config = dict(
    norm_place='pre',
    rope_theta=10000.0,
    bias='none',
    tie_word_embeddings=False,
    init='normal',
    init_std_up=0.0537,
    init_std_down=0.00949,
    beta1=0.9,
    weight_decay=0.58,
    lr_head=0.00645,
    batch_tokens=32768,
    max_seq_len=256,
    train_tokens=122200000,
)
Each number is 128 + 32 x the weight over its row's rms, rounded and kept within 0 to 255. Layers, rows and columns count from 0. Numbers have three digits each. The size before them is the row's rms in percent of the matrix's.

# layer 4 attention query, 128x128, rms 0.0737, rows 18-34,82-98, columns 0-127
088:143165053143174106151132154087158126145167142159123148142101162116128125141174115112127081126086140141145161110156152148132136169196140147138135095131169163048175141135157111102116072199095143070117143153141102112102149168059123090124161157163091124144122128122136101059171164117089147106129073059114130082054117170103122153080199180099129086166079145147100125118124123105134109162142
093:163142171075134078114140085141111131110089143104163147133120204094129114101133071178124180135093118147112135178104095112163137114149130143114137148112093145124122128143121155067129135132077094126158188119110144170117195108135108048130144083138081113186138039163144123110107112160100118137102141167106136145139133149137101148142155082157192159160154125085174128094190106090185030143120
096:128121112090062095168141136116156103177163122142139102046122092103163090149191113118121130149146162090100131133180145130213124141161152118099127142106154143087155142085139085095187058102129129070141098114122176128119113138168117099154144095146174072109152122111110114119073137169138144140095075154118057161138134115136135184155198101121171102207131075153114122143133102103134078124180
074:066113157182096095116102119131161175080116066112142167115103096170183153127139133150179161144155141151134084060139145111103146112131106112041106143076209169114086112122107111171121156147163149159106124116173156124081141121137114160162098093114135164105167155053128144091144120095170131160111171176125123148092169119101176161134085072126164157179199154116146135144150154137158110136157
088:084134062149182140099161144090127092149094154135038147154144129134107187176125049166087147203152106153136184131127146156133143121084140153101088133109077183179139097124117077161128077103124133119132109106133064128196139156139137199120122171113124148107116120111064121148136163099101103128161085092086122192115081153138081101123111126133125143104123130117197143091107127167083133134119
094:122076207044107136159086099135118140089078114156193179110118121071124141110146150087090147146100122111099097206119108128191146088098127139140117150141154120145104130152061142133156159100122202088108118159151187107149177087083046128162156122148134117102123145118162118155127132106147070105063145167144190156116135124089137141150143094155112144080173121081143088120141136135092128146151
088:192118074129119075084093106121132109160154110128099149216166134109121129149166197139142075098127169139111093133101148147174145083146154123117146113127136170169103105183089145173134122128128096144145128071109167144123142107171128153139120064093048103097189097116132201105148112108146154063136179064112173159142076076133180091130075114152173094150118147133129121114152114128119112140089
086:092091153125108121146103085118113128104149071095188158198093114126142237119164143141139008087157098128147200150109096160113113164170113166083110164171123132114146178116117099129133175099164111132139121143069117084071131140147087130069123166157160124087148156114085131126165152134119135149102147098136103116085139072101136142113122138145086144141129167153156128144073146135152098185122
082:114146103144137149079214148080118172115106113073141188143084082118141098109046091090112135148131095153093192114149134120052118176156143142115093104172120025107122181073118174130111107193119140125126134131135136125124122110138090111101107116101146135135160114125085087139118224130069126138086136154119172104131100088087137126103122117107188105103107153142157126101102090124134162161112
092:081102119096121143127110166140133108160188105181115139159221099066130179130169101134115084098162116105066162068163127129155118119088164170108143111123104169154142141106130148158126080122060152128128176154128136119138199180078153177111091080154092117090181085134116145146148177123120147114106114137134094151055132130135146158144137130149085098122104127179056120128119137118154208151153
095:107138144152159137133067076194166146122133108101131198165158116127059135109106159202163159163151151062085071108123159140083119106162150102138146085127097094112115149124151117122094123141157120152109154161045119117163147112149209153098130112118149091127146150103182121102174199145131074130155162111128106141082115107173163105103109098126146106158138099110116133141189191131206116127106
100:051099160148126159126124138111127137176148108168095072189166120137139204115142141106103117160082115128125155154215146112134138116116123167096105095168135151188171120132088088167161178070140154134150139156143142079131072189108106077129112087140148150126126165160099140102191146101134143113141067110073118166111133121061125100168102144110094079166100109178077098126099137150084159105112
090:140152203155111106101145112139121102121164089067094149192108113110110116153135084180122064072155147148192102143056144186122104042124125107148160128136116144098131134178089152139098120164128090135129114121121155075127160136069150114105110153138098176151132088110130166105117114117125139108170144058140186171104111136166087154097036195149104155137100142122090129136144160123183125131153
109:143105158100103159167087139077135142174101089153123146129143134180180207143185088102114100131050147136164131109164143138174123091092115145132162126117110197158127062142111078137164161170114157110153101167155186066123153117089121097166144091091141098113162124141091144161119112095141155121110082172141106176101131128090091181162086023099125128141151136160094115140125135174114158115134
085:075099094166114130134143151121104087090141138125111151065112072122129152108101167214151161099187200065099089122153168112147134083122118171146106090127077128143109144161136174110095085142066058118089156118149101109191149148105176160109147108124105090107154095131155076112140105102106112146178107115065109131133152089132154114095128185133103119185124089157185101127128187111132107153095
119:200134157138149142124117151117043059100099130157153161139126109126167137086106147098113130171078130111123152155202121140165098106140176147152162131172097118160093141135138181094070163186181136179147136148156101054155091139120089117164161078172129149113076163095158104082167072169099080144085137134109164123124168092127121117119183143115129136116183160144124165120134139129064109110158
096:060140079149125067160143134109148196115130172108119130098168096122128095174128071098101165074186190133155122077131129154123153089084127143133072114092157198101126138169124084099172090110095117092091073104127159141162106100133208167142113134121122085122127171137147112123116198120142144134181138079136156146106110154112134164122077156180079125163129143128092113110149085145170187110102
116:085140106102195098140186172156039128118097131166123128123102146121162131156136135112112197149125136119117182182102120133101157114122069184154098120129143161107150126170136147111121144106103089054086111077134137095150165121126160215103118152118147136085128150088055110111124100156043110104154106086136176092124149059106089116131110160067173095101113148147142142118124169137157161104150
100:145146166151118125072160125125127104084128133069217122174115125089120097095102118153141150134086133158144091154141117089133154140120078112079098177116173101129154114113110135121151100151115096137164141128145150182109167145131070113133159160100134151191103126085216134186118160149109101070169146142082116046124123118130144107140156064180138090102138077095211134152135171066122083130134
112:100133134163153116101150207156126145168099103162164115110171068114144174117156106103127123151171142154127110219173146158130181138089122118135080136093088182110118115114135147141128101108123138079137109081119130106179111170071127115093162126141189125049096158154147108102081097115093173106203099057084153138124136100064137129139142052144160112125122133156138116156100081146104145076105
098:096130094186129187102124064110146093101098188122131173134173131154142113107164074111145105080150144124153128135143152128119068063149105155139101097072151124104073150173128150121145153136132061109160131133119142146126107085162130142124103077147186121151081125143150116113157136086188156163118157194098157144128140069063136131161113095103135117131213049097096108132129117109160145149207
100:115189115119157088107144150104162121151103128154192104144170101076092043079135155120134158167150144122195113093165131056143150125137154143150124150131115115140097178111137073124160093128132146127107120143132120140116145073180129206144126107114112089094096187180105092149071145176181169149118160116086099155157142105167126144110119122098163101166123141134122155113068101201050086123107
096:144199084159127139114159126095098103125114091133138070075161167115137201129102187159132132118145141120178090144171093114124201097055139053077156144130104133158136147145099195144172106128112153087148136111135109086170128110130137105148116101080141155134179105142185118064141144118158131094117116132118173088133138122118139091116166187124147091156142123095153109144134136117084049093046
099:114117169152076181116054129161143131117107104090127107160114173133061082156082168134159093092117101107102088138131117056096098131210080097168097140088101121157113109167118119109140089141184134158136079096148129081155113153132162143125116118163097143137151134098160206193082109115114083158128156129155096102112172117173164151143087096141088090145091067113076159160112170155127116143103
095:133097112146100178147094142084143138101136172109122108160142178100111110097123175095143115101166114120139108166173116079094194174180113077134117142094107172163103075116062172136193065125168140134115055123114140124129149144116128133092148140122080142189094210154112173104141058140123140108135081096147083132084170098134121142170146105101143119195099108114063148157121098142126153159094
100:134100100141135152195164141136153116175095213111119133147166111096148083124134103125122116148110103162153144136124120139102063148125156149169132039108162110080126167166052092151173188152128126124171125081122132165164051123103139163137126117116093127164099175186164115111184086146134103097135141094181159117132165100116177178185151084113154103080137179158139153106089095126102113106146
103:073156195113142148125090145046079170167136105169066113145143118113140164138140156058097143130165198113119114147151083102132196106107096115118151172151109142130153122140039116126124097123157190100081128108174132076151082161084147162094154121096125099062099184126163127147144100108121141073137134135093156152151117070166119136105106119103170131164123084093149156116158102126115172107095
094:150131155081079177112113099153130111119124062087146112089092167078147163082077135166080094093130120125165088146122134122067097136169123144135111128093119086082105150124112116113219154121196120128109146150109130166114021134054163136128132102107163143146128101092151148161122138083093107208164190121178100152109124127094150129135149130151088106125112141106134171083109168119178142090145
098:134145107125148102173150116106128136174121106127103146103108127140113157146162124101128083096147151125134146090143088149143115131159159125075140094114105086159136111094160109131154168107062155100084107178126189133139127135096182126106141056113117123186133161143087084034160119116157110152124102105135001075196117135091122134097141182095123118169190174151103092138092083146175116094148
095:160099191161090120118113142163120133119155085135135144091138115058088131125026158146141131144135173179085114083178141132157152155196087106118089100187107128167124121132081142069115082148228211100138155138158127128121139112105094120099167121176108125115146118119136175178137114103092091132115141121155134130121053161143132085125166156156150108112084110131125149133166182134155097150163
092:131147073157146122169207186094091112139130108154089130049135146112170122111107125134098140171115140090111072109126085141150176099113191162122150099117121097129119135126115156062144181127171118125115110110165161078123085093147131111212089077101141117106181159146120084112118087075135126104102136230153146163157089118101118135175075100131124182155133066154147153140150086128122126138135
149:147112133114090121149082111131124124086138172138135110107067146125081075106099173156095141114109203113127085118153148091130172143105114161117074128070139135143163102150156057149142065132107151075101185095203113131140135131132137131106195103141153137117105128060133120170097126159162090137152111088097115146171113103118146041123143147139159076151091130197146099145167152177080176105080
107:118052107123166156094144165127117100169120112156094152150122115114137190115114086113202135100099069175116129098080146180117116098159175103167152155201091130146124184099117176094102155167124123151148109174096101138082098123139136140143087156143152097165154105197071144121129106101109198126073127170150137113080159162181113173119105126119148176062135102101126131100152100081178110118107
086:130094095074110077129138106154136196072159145106145115098130120174142081167143157154025156116129155172143133113133102097138101139093090121086128147090158097124133130199124059124200082125076172087103133085157156124131120103167172102140131100153149121152129143095133118148056146163148136166153118111143146147191109111099078119061129138137125095186116143129123087134126137190053122121089
# layer 4 attention key, 64x128, rms 0.0738, rows 18-34, columns 0-127
092:189105115162125179181115100093125097115128043145142097065165146147145112128107102142150055121180107158154147135126139130107091113093092128167153129140110122138145167133170174193107098135135141118103112140120126130110073114129090101070101120186131138156192102137134129136096069153190102112163210180083106178159111122108168109116101100074137137096124093095135151204079142180103109124119
108:130145104126193160132141109138101142110108116132146177197174084148094098136150154055083103073077124118140135130136110156205141037116136173123104121154151087115113191155118141064119150165120161173147131130094091116118133121143195067169092149143100116130115101176104140110092175108159108147162088131144165142125123141161114208160113138107145083152133183109083178073118094152139153103131
093:099121158197148139149149100088105127158092189113095099117103091122100112103164141177157095133167125101131122104143146126078142092134150141167147147152148113085129196136159125065139123151116152098171128160158079104129078111112196160197120098147141069193164135073158133135079127123216164149149207162105176211136147133139120134108142133088090151151129118151086154105100170143140107121106
088:131129182131070099132165114168085106184103123102071094133139076099181154133127101146172141171166121059139077151162159131092109187153120076128128127195111106140078161115113146117105157122174184158091158137097151138171122201107155066157134123102081119135145137087110185094113140145095114115161150037174114156151148104079166104111107171105091095108102141109139132114142115190124132144121
091:223113114127086082178124165179096129136130104110116102163144103123117095169108133180119176146146143164113133137143114152137110136073145164138109144120146133163126104102045129176131092113124128084147136173129134070114114178117142078148083099141099129114141078144126131144139106097162140086075153164121170044095140142074137102155205091129093103185131085160064146131192188138118168116102
088:104166149162169113117166119146133128181154082060142137128090089138118146125162103149184106109113123087100180084094135132143099113136183140176142190129111117097084114153095170069086187147085101140119149112137103218048125123121129116148110151132115169082105067096158101133094071108112111173160152160128191126080114108184112185149145096167108138148155144149088102096152090105145150156136
095:098085161138073144126155134142184105143152138087136121151175127101132159132046126128121192096115182141161101096110062152135137165146088132121178093111137197130174139076057152121118137119095150110119149144083129146131130178120112098132132116110113137179123157149143118166127101131054139095115051212113069081132061160159099122133133166161160136077158105110149159137164111125172127071117
088:117147108132204124107161157090154067170143105107148099133148068109098133127105053095095183130177108161181158098132169190086136151128115140119119126173102137144149195079114072143129165110127148124197097110089094128145121156154124105169147108074179111165112141137073110180068142093091065090102094148124118086144153131161106124109161103145152108110121108125125107136151065177167151071111
090:133166157154150135075141133099118099163086085154077067130118142099136139140204110173139137178142108107135141146083156132121116123072129138103133114079103158150084123101134125149133166122162179138109176196189113034095128175138106132126102153152121112170165092137133145152158129080140114106153110077138101195135141120099008159101156128095111130117126043135139156136157146116148085155154
091:132119088158098094129128147129091118101114160111156076129087068121186177150068134093129135184161112157098091102113121148187164115169123163167057092166122155088136167133099177078151105166118135102191080137111070125113094120144137125135140072204137115154137102106137126119120077190107092132108164168149099170168108137111102087104172133121107124146125200153161149157160073139189131149155
093:109123180112091144092086135180156141142114139146126156156120111148124170166124146162137190113062155086123047086114139147165076116110111143118057086117077092160146132054161170116081166085099068199133141118132126128145130111155102150173111083119137114232170192151100122101124112140110154105070095078156103108155118101110129129144118099114133140103122141154100102159118060137096117113127
094:146134096134116118106090156139084131107112126153132129182097121178129165149133111126118174102146141106178133118146085137082112135137117121078139133156085180143122230195096143137093113130137038159090103112177068095098127089130173114123155102101125134123087121133147132110139103118067115167046148121089173130159157136063157077113136089087115118181085131195195175093125156120160115119112
086:093082071105130118093120098110156094081161141145138144097151107118098154141100099146100153067070084110109149149122142163187118120117117112168105098083120108122215089105126123089163138137123171106138109177132070149103122124175112097118111172100145113070135125127124126167160138147096137125107114144150132086126079207149168125149121096085223095137140017123170134157147107134159194135097
093:106145151150140149167133140202109076107208092100110102129114117126157162131101144198196159113129169161121165132087174127118134083147120092084065154100123145112145137173057127111154114115141173133096176123143069147164105112177126089132126078112074141073126117088161129126171066185111127163132177075135126157133165149177116091141089141101119092136127168150091097111075136157181149148123
139:109078153077103159120133098126232143150140112110107090115158135112155143122123102126096191153133078148115120137074102148065147154121119075132133089089116135147169105083138100166125125102087121088123094120090130185108166123161138152064123135104127134163189140192134140103092118142126182151124114130166144078083070218168140095134120149171137155150087112108156083132085124169198113093094
108:135131122105185126109121098162134179122081134082157152134180083124157174149135102118110156075119082166178128105145118195119161078127166112159096133134133083117047201174146123057147125170127157159144095181079114153119120104145143131136070108172163121153124134152091210084109152145157137140129140138113149129100141141097078154121105099066113134190149145108094179062162079134114121094119
072:141152113104073114165110139129134087102191130117138088139047142077156140103080117171158132168162142089118120104181109111120158171126154154129142118106099091150162062050098148210133135115160101122105120142186141122124163134136111174124174095039071123097128111128143090150189114113110128141104120150119137120129090127130128095156210203200147108122103123155127097192093114122152132138122